Each number is 128 + 32 x the weight over its row's rms, rounded and kept within 0 to 255. Layers, rows and columns count from 0. Numbers have three digits each. The size before them is the row's rms in percent of the matrix's.

# k: layer 7 attention key, 64x64, rms 0.16, rows 24-38, columns 0-63
# q: layer 7 attention query, 64x64, rms 0.157, rows 25-38, columns 0-63
# v: layer 7 attention value, 64x64, rms 0.152, rows 0-31, columns 0-63
# o: layer 7 attention output (transposed), 64x64, rms 0.139, rows 0-31, columns 0-63
k24 099:162145147143130131163109113175172118139102078149120108076120082138120159089149142093154120130165152136201134093077154114149152151090109120168175188153087107194128158141071086160179157082103119
q25 108:152154149121146097081175193133132129146114133069165122096120099134111135129169152041125103182113177132165166162147154149065108168122153168116119133111124098131080094164112134043128135169110101
k25 105:119149156077096133180101102134098141145157140176115162159093193135112114134072172143167126140075143131138122140163175153124086102095127086131110120112181032105146151156163169143146191148106103
q26 099:084175147114151140161067153126155108139094114058113192129126113147167146166135101082120118103093126111131114125112112214117115099142137105117162130148159104107134079051125129059112112113050139
k26 097:160172177115170081089178115159144138135124115097100087123144134137119081063139119096114103134168094171098182137124104138151120161122149114108113117166192160087181176165157166090140173144094068
q27 105:118108144112104129176101146139073099097086084115182123137140103146113122106108110138122135103205161153119131139150092206125122172152096183143170162172091110110186101115043082159101137143114113
k27 104:140132159082101111117117107143152045177112137159102152129152197107168139094092131064130118167095121091156181150085143123135157072124114147153155098163158169107136058148066148090121105133110149
q28 093:139097107135133110152107081113174144082127148115138151117135147140181127148099132116104066119215088154114132093173144130099177095144149185131110168121119196103142194081066154138176162156144119
k28 081:198177111134093132103132129150126102166108121089135175053098102112122196133125105127062140139115147102122099202103088103120131139106106141112087131061152137099095133100079072087130149117176133
q29 103:099119227137117127158150146123150117107106128160127082093119076152145108086109168181170146142199074085101151089155144091110144121060124138168164151135106134104121095116122121051099102141140139
k29 101:096091132179120043106067138136100115105109158109125174134098113160201154163137104167099138116105120111113156146153124122144136107174182130133101123167096082121124146129031146127137146149069080
q30 101:141146101123135203188117090114123123175139197152158134122152068125142172095153128126215154185132095145129147156153134111164132173135121175093124170123101081097098139100096136104136157064148148
k30 096:140155124165149158070109179146140114110094109164083165157147131080161174098148151152079094107189134124105161144147144109122076118153117108128122103138122136029122119104131128174216139101080109
q31 110:153132133169169025136104109140172120132095100154160113140130124151088086107169107102136114099159131137094102167181143138118104163071143071159088083173103094094106178147143164123115129080177143
k31 102:101062121135148144117120188095118130124114116149155118069117074105059129123134118151161171119157156080169140111134146156194151100143090112174105074103154059139094124142160190074153115147136103
v0 091:099123162086117157127137133124142114183092095096118120114117097119067128085110100173107067078160200124089140098111134108155131101074102133140093063153078084117111102139069182106076146118142148
o0 098:118141123131111113117116143166125093112144076079195146114106095157143086121103115142101138082161220092171091143138176066130147151123088134168045095133118130131102162128089158155151093112169161
v1 104:123132077136064114140182085101077096159113082124086139139141125111104129062179166120161158168100141144136116141106080103088122165147161143127132154221141175124112110149151139161147127164104061
o1 108:155080100047107132176183066147097130127159139130115107140151178150132114134109208068129086118111180177124125186121107090081177128141146156128160132114104148129162111109147097116109110150133074
v2 099:137147097196224091063110156109137129130129074222111131128154109080135122111170094105121172108143119173108144121064152109152142098165130132088127115148131092136161128096117153144073148119130117
o2 095:110099074128171118121148074141099096156159154149117137134075120169090130100146063084117097061140165188134124065142141154147118120126062152076106136152169135123148140196162093080136134124152145
v3 102:077082117104146136062144097154172177134097162132134105137141098128061163081141053112115133127125148084147102091217129152169085124150105105093120182101114127169163178119148132145110117102132114
o3 102:154063093116097181148135095171148121175154112123183118123106127089141130045129075188146173150172105053123122120188132132141063146153140102119125090155143107150153096098153123141091114137102117
v4 119:099077129143114181180135162181114124148129157124085129105151151115200096125152096129138180165107131104169205121144138158070179140130080132094159118177126098077177134129149135088123172098113159
o4 125:163135128113175181122110146174077135135105156105070132097144100148131140181157161145191137143094177103148110108121140083075145043137101119092130087110108107097182123106165115156154197099107137
v5 111:116122106155151102161077150126090114071120126109132100122124171119071200126099147086120127122094170099151102170144138108121149095129142133114089173129160148034113124186078074101092100157077102
o5 117:150087134138112217168122133154130095095152055083162148103146181120101170148139156129132180132105115140125135144159106138162116112117132184191134185158143192081104155177136118129114129066113108
v6 102:136098138167143162096148097085098166069098109171122089093144134153127096154136092103123166079155145137153137147099127121175107109172131151108095123128202115084114042116130180090125079108199133
o6 108:165107112185111116104100136129099170077088117153116142104101123186121083114086135071176133105147173173184134135163160103163063165151102151138119175165180126091167109115128133062113141094150134
v7 097:111096141150127165235079147183164139184132135149166144128132073162088114112158106114162148087128170143115110091094154102155126192142113188146130118091192099128151110122149086110114143140157150
o7 108:105134168171093108140130184153077074131176141114149195127116069141166109148112163152121151087146132149084113084118180137123066107143144145107154143092136162105135080095079083135114188135071146
v8 111:162122149098134048105115130126159158136101130216113167085115201160098166134096153077163114129145154134120135108149110133073121123123134156181160110153124125145142122213104141110159125138130208
o8 118:147121134108111099134149144122118134141062111189106174074155157164084159158082127073099166169141157101106159070138091176128113083096123127129063134156150097181111158150080133164141094157102087
v9 110:177098053147137133125110111130121147112068139141085118138103133088116130122092114105109127161105201079059132087152156111103163168178034169151129156122141154109118141132155099127119166071111101
o9 122:176127137116141171125112105145147118131123098110167112119085089140134137116060125152164132143178171098102154074136114157101173095178094161095131217083088186084109083147175139159108129134101087
v10 107:108151088103198124088104141120133121147130144078117156154136186131111142146092156123141146109158119135087188175105171198100203119097144113129076155161104096096087100144156153096156110142202112
o10 113:131159178102188116123124143075093129134120123114134146072122181165078102141142159151151132080089130085127146130138194192132156111084134111146166126148187125078097153155151190099145116120198099
v11 100:171119116128104128095153169195112145196156140158099124133141120124159092101084141142129064088182148143106135171140069103187088125127124174107068115103075092161174155105165148114125116159083129
o11 102:116133149153135161127142188173136157202162162115077158127106094123113053038121072134069102131121161169115139118090128062124157132123116125138057075094143136134120108127129143153157108128119134
v12 090:159139125159135150106063153140133153120149059074123088154151134064083139121096141143131129123139119116168090099114151147121166162085106047208112142116125096086118170163163117186080156104118126
o12 100:121111133136189158121102096117154066109127072149171115165140061090136154109139161165116119125200084113107116097120138148132192114086128137184118079127160143101094173107081104137113136109190078
v13 086:148134116112137097139129114149143118056100103149141143161105113127114130161113138118220157092129137127130097129151105182167069166111087225077126148103184150083173096138123153115173107137178129
o13 089:176119142190130094109148090144112076120077183138151142086160096113120095111120158125124145171095077186110111088115120159162064146133165158113104176116124138112159121088173191121117099101058114
v14 088:162141128113164135173136073087155114122142084135119225107105119128128092094158142137169129153146187047139122154063139114107115137129099176143168101134148162125137062164181131121120110183147135
o14 102:130132141148099105150142078126114162089133156120143154085158102145166108184088200141101092121108209134138139109076112155144135069158087141125197165139134198157151084096108110117156082154124118
v15 107:092154109177080113140168174096145129102113081160102075089069088144190096093122135076157161167111109192081160143126147128129139090103142152134168118116158153122066095116146187126103119165146137
o15 113:126141050103130100115166136100104175113135128165059100171122107165129139173064135072129151099062140170099140152132207093148182153132078129158155174093096100127143144149148125127105122124116138
v16 105:100113149174126136151086102128182159077098137063121112087184150110146144140074146152115055150110183118070124138143141108115090100172197117150165120122122124165194172151136165154153140153122139
o16 108:095121145163080168177090084097156138100118101110141113131142150127096202145080089154099068158133148093100117131104178109120109133168115121140159078114136084149136100213091174187138143104148098
v17 099:072134079117120196133110180162116144129122176104150062121156151131137154133073092113108122138166110090199143141168187094124095161112115114202165118128157147126100158093153128128085107182160143
o17 106:182202129124138190143097165100152106115108084124119128146095122132157167121128138158110158136129149069140168149084215098135122127072157105195167117133154099119184103124087088124082136132089137
v18 111:195122097156139170132114169131151123093054108139102068103094204164132120124116109162139151118100135130160130091111127132138119111072051123087153140194138130109183122195098154144109090128150142
o18 117:160115113164178159119109101161131094144052135166126102136151144116178160144039170156160140129110149112151105081097115114143135110105124179112034126160158144160196157141170138110120142093119142
v19 105:111156106183169159077072093135154187150108125138131140128096172128168125155135054201156130128119100155109094161149139188137103113164150069129173164137165106144112100152156100061118106118153136
o19 107:081093154090197129097135124034063129152073136181131102121149150155145137076107104201155161118186134150133116128128162147144076105161109105129164132155154097121131104147104134084160145115149102
v20 103:083133100169160092105115157101108092142150149093128123090106124164101086122172090109175128093162109088105168142131124076083135160085083136182078154088129143198078123140115141162082112190160136
o20 105:166158074112127120106139162080077144181157107142143178148089122128144100146155134122059159128134114124108138151098162166072160159135086145180165145114195191171123116116122153101047122151138109
v21 092:173133156149129170116182105094158101108139104098126123088076118115138142131117113130097119085108085103151121112112093183138091023078115147092108187153121110140155117125207175160144148095159101
o21 087:102099142150122093111131074082210155124112177150117120089085161108167089140094122168149095107115037124135084129178108073147168122144078122146105097171190091138143119122170114119140137119112130
v22 102:146112136151134165129097098207137138175112101106127170146165166142111174099145107142156109137168145113121071141103110127140168151111188139051107077117178157168118119146084095185204139141145110
o22 101:078109131121126121144103072125097100186159141154113192131138151166117087122141181150130152108122099168115138111118072100121030162134199105134111073117123161152117095147071160163139122112175106
v23 103:134058179123100087106133148117100192099097082101088131139147090114128107133053190129124152191156174131079132121111138124164144148126138091117153121101074116102099132157089162183171107095163126
o23 104:127123104135122129121115092167131165085132097126081143170200043106101127101072106102149147122158136122141117104150124144107142142118165131116134147133115121113111195128126203202118105121231097
v24 104:133053139105133158145145148148136179113140094168166089105094129085141216137079079148175114133101047116162119072096157101103124091162124181115130101145113135073110132126089139110153137146136102
o24 103:138146133142160113106116099082164078105117068141131188077166112118105127108112097092146171071087128134106081110136120062126114116083131134137106151180092092157131110192129034135122148130088155
v25 112:133094081160130114138113155122131168176052138122157160079149151188110113102136146120127123154166163094121087116116131173126130126119132127101160176106098134127080201183141182189113161183161175
o25 107:159082092107084164155133086121139102195142157148129155131164118091162126142053152148126158137144172137075172118110164176070106083105127137103124089165163119127150187114075179139119160151135081
v26 110:112123125147100133140059162162091087145131153150036100152110102166147132069075150125113136140123142131148207115093125147177135133150127125096135185176149123170122126103151101137077071111163076
o26 115:107174164068144151169126181163059124149195118128060117160094138088154152125079122156138126092097106127185131072101132087167134163120148130124124134124187143086148107126202137132138143133129091
v27 110:133148104138106112084079081135161155076107103142119085138180152126130128086159162099194102175078138118134154113144171189153151068142165117090071090067146175145170121122136136131098079141124115
o27 108:107107098151136167137121104134114146119153103148152112139135143082075126156094122122150152151024122135102140102135127155226104189177134089128122073120128143142176089144166139106155077116162068
v28 120:117163138123144096188115101070097061172108077162114108097128139078118099166147135180151083131156113149148165087118109128165115177162181185088133126104135070160113178097118100119093153099105138
o28 124:124140094118167097144120123109121056149167132137099132113100127045100125151161089119057055145166131183165126120109145122178127160172093171068125138128066129144120169107118150138169178130115138
v29 097:089135138138083156109157133124172163076153132122118094101087129152177117071120107143108107100148089152136121114148117182120177123202161091147170149132171118067087178154165183099116185096098146
o29 094:128093113113138115113128132118142159120113099148134041106132104148125187121099167104175078130130137104103147149144166074150117146137080101172132096118117029075062148132112129117145190088078143
v30 120:149073137159132119126053115142092105095135141128144140153196101111129164135132108087119088102071152113122120049127113145157088105129125165166082138188113109130145132122161217149103186132166097
o30 124:165122169166079125143113114134117061101163138125212155140083128137123123125123060092147108184122120162126089085136126099071167127144137146126079091144193103081110087168163121113125143133133065
v31 101:100068159129185110120113112118140190152130100140124144073120150097158125138170087134112113151112159146125143081142180177202145084130168136153172167094169067134118141194194108131103125103120122
o31 101:128061126152166133098151126123110119165163135184135157087142112127137139143076058147142106156166163121116113096176153122193135085197098122124193153147172080102111123160093092173152174139156134
q32 081:146133119130115177103154070194080140141161081126114112112120119151119179116104131151139158115084154115118132110148101133194060072138163154135196179134156124119168154155168186116143113136153056
k32 092:154145168112177136103075137081134115089136117110121156161117164100131170142123168172159110126037106159116135158154130080127122181155173055185093112144132090128157068099138110085137134113079132
q33 122:105151155110116051100124168142170141140175142169140109074136075164136115147154108147120164116124141047185131123151115150175174096135085176107135125171132141111107219151174120139122157163146119
k33 115:087138059174070187171114077193123125141148121160129136101111123128135194124056071093138080162125111154118174126089142093132133064101150130145132139150136096128132118151187111114142146167149115
q34 097:181083127158142065150109123166064110166145113127176145122122142147149129129028106112093115079154130168119155112153140123105099153139116112144089066122177104102085150159083108124101139193121086
k34 104:108121114136103157140162116074093091156138137144134092090052108126134098133157137147150180108151126170061064087197111127097117145135162185090150106055129133138087059110117161129122121104124142
q35 090:087164083114076046095148111158150161097120113126171091100111142195158139073084141139102147156090167131155172067107151121192119144108125159138119152166135127133164150117195114086146137160135138
k35 097:179177102180098127148110126148102133076165086155155174131161142063152146156092128162115085138107129196099134110148081154100106180138124082084131115133131093172076193138156149100102151160152107
q36 085:111140114118156084152197105094153090123079050159121136196080131140102111142164164085155146113136163166147144137124173112071195146089117089204106128105142113112133113087106117099119115123142093
k36 091:125106110120137103123104219168174083072136214128140087058135192114126111141108123087138138126106088096177099152101097118088111114125158112123126146131127119088136127109153187134152114080132069
q37 089:149149178140095080096145084119123152139169113140136077071129073172101111208094113086147155149134190100136114080134098091203131135144103133111118113176187143096123178116137134149156148113143103
k37 093:124087108176159173122119135106053111109130080126103096091113099176045159168167167147147120145136116121056117135185131135096177118136167137156101085146106121123176096104191129128153168104138130
q38 099:132104088099100175147147137141153111149116138122140153156110234116121167132113134061151114169118085116131133155179100092094166128081125146101143091134111094189145054139114111163110152104083068
k38 093:110066120161142107130142113074143120170058149134138103108110134093127108082127140165153114124103098155179130166132180120095175146124094161174153119130146080169144173222154098092093070123129100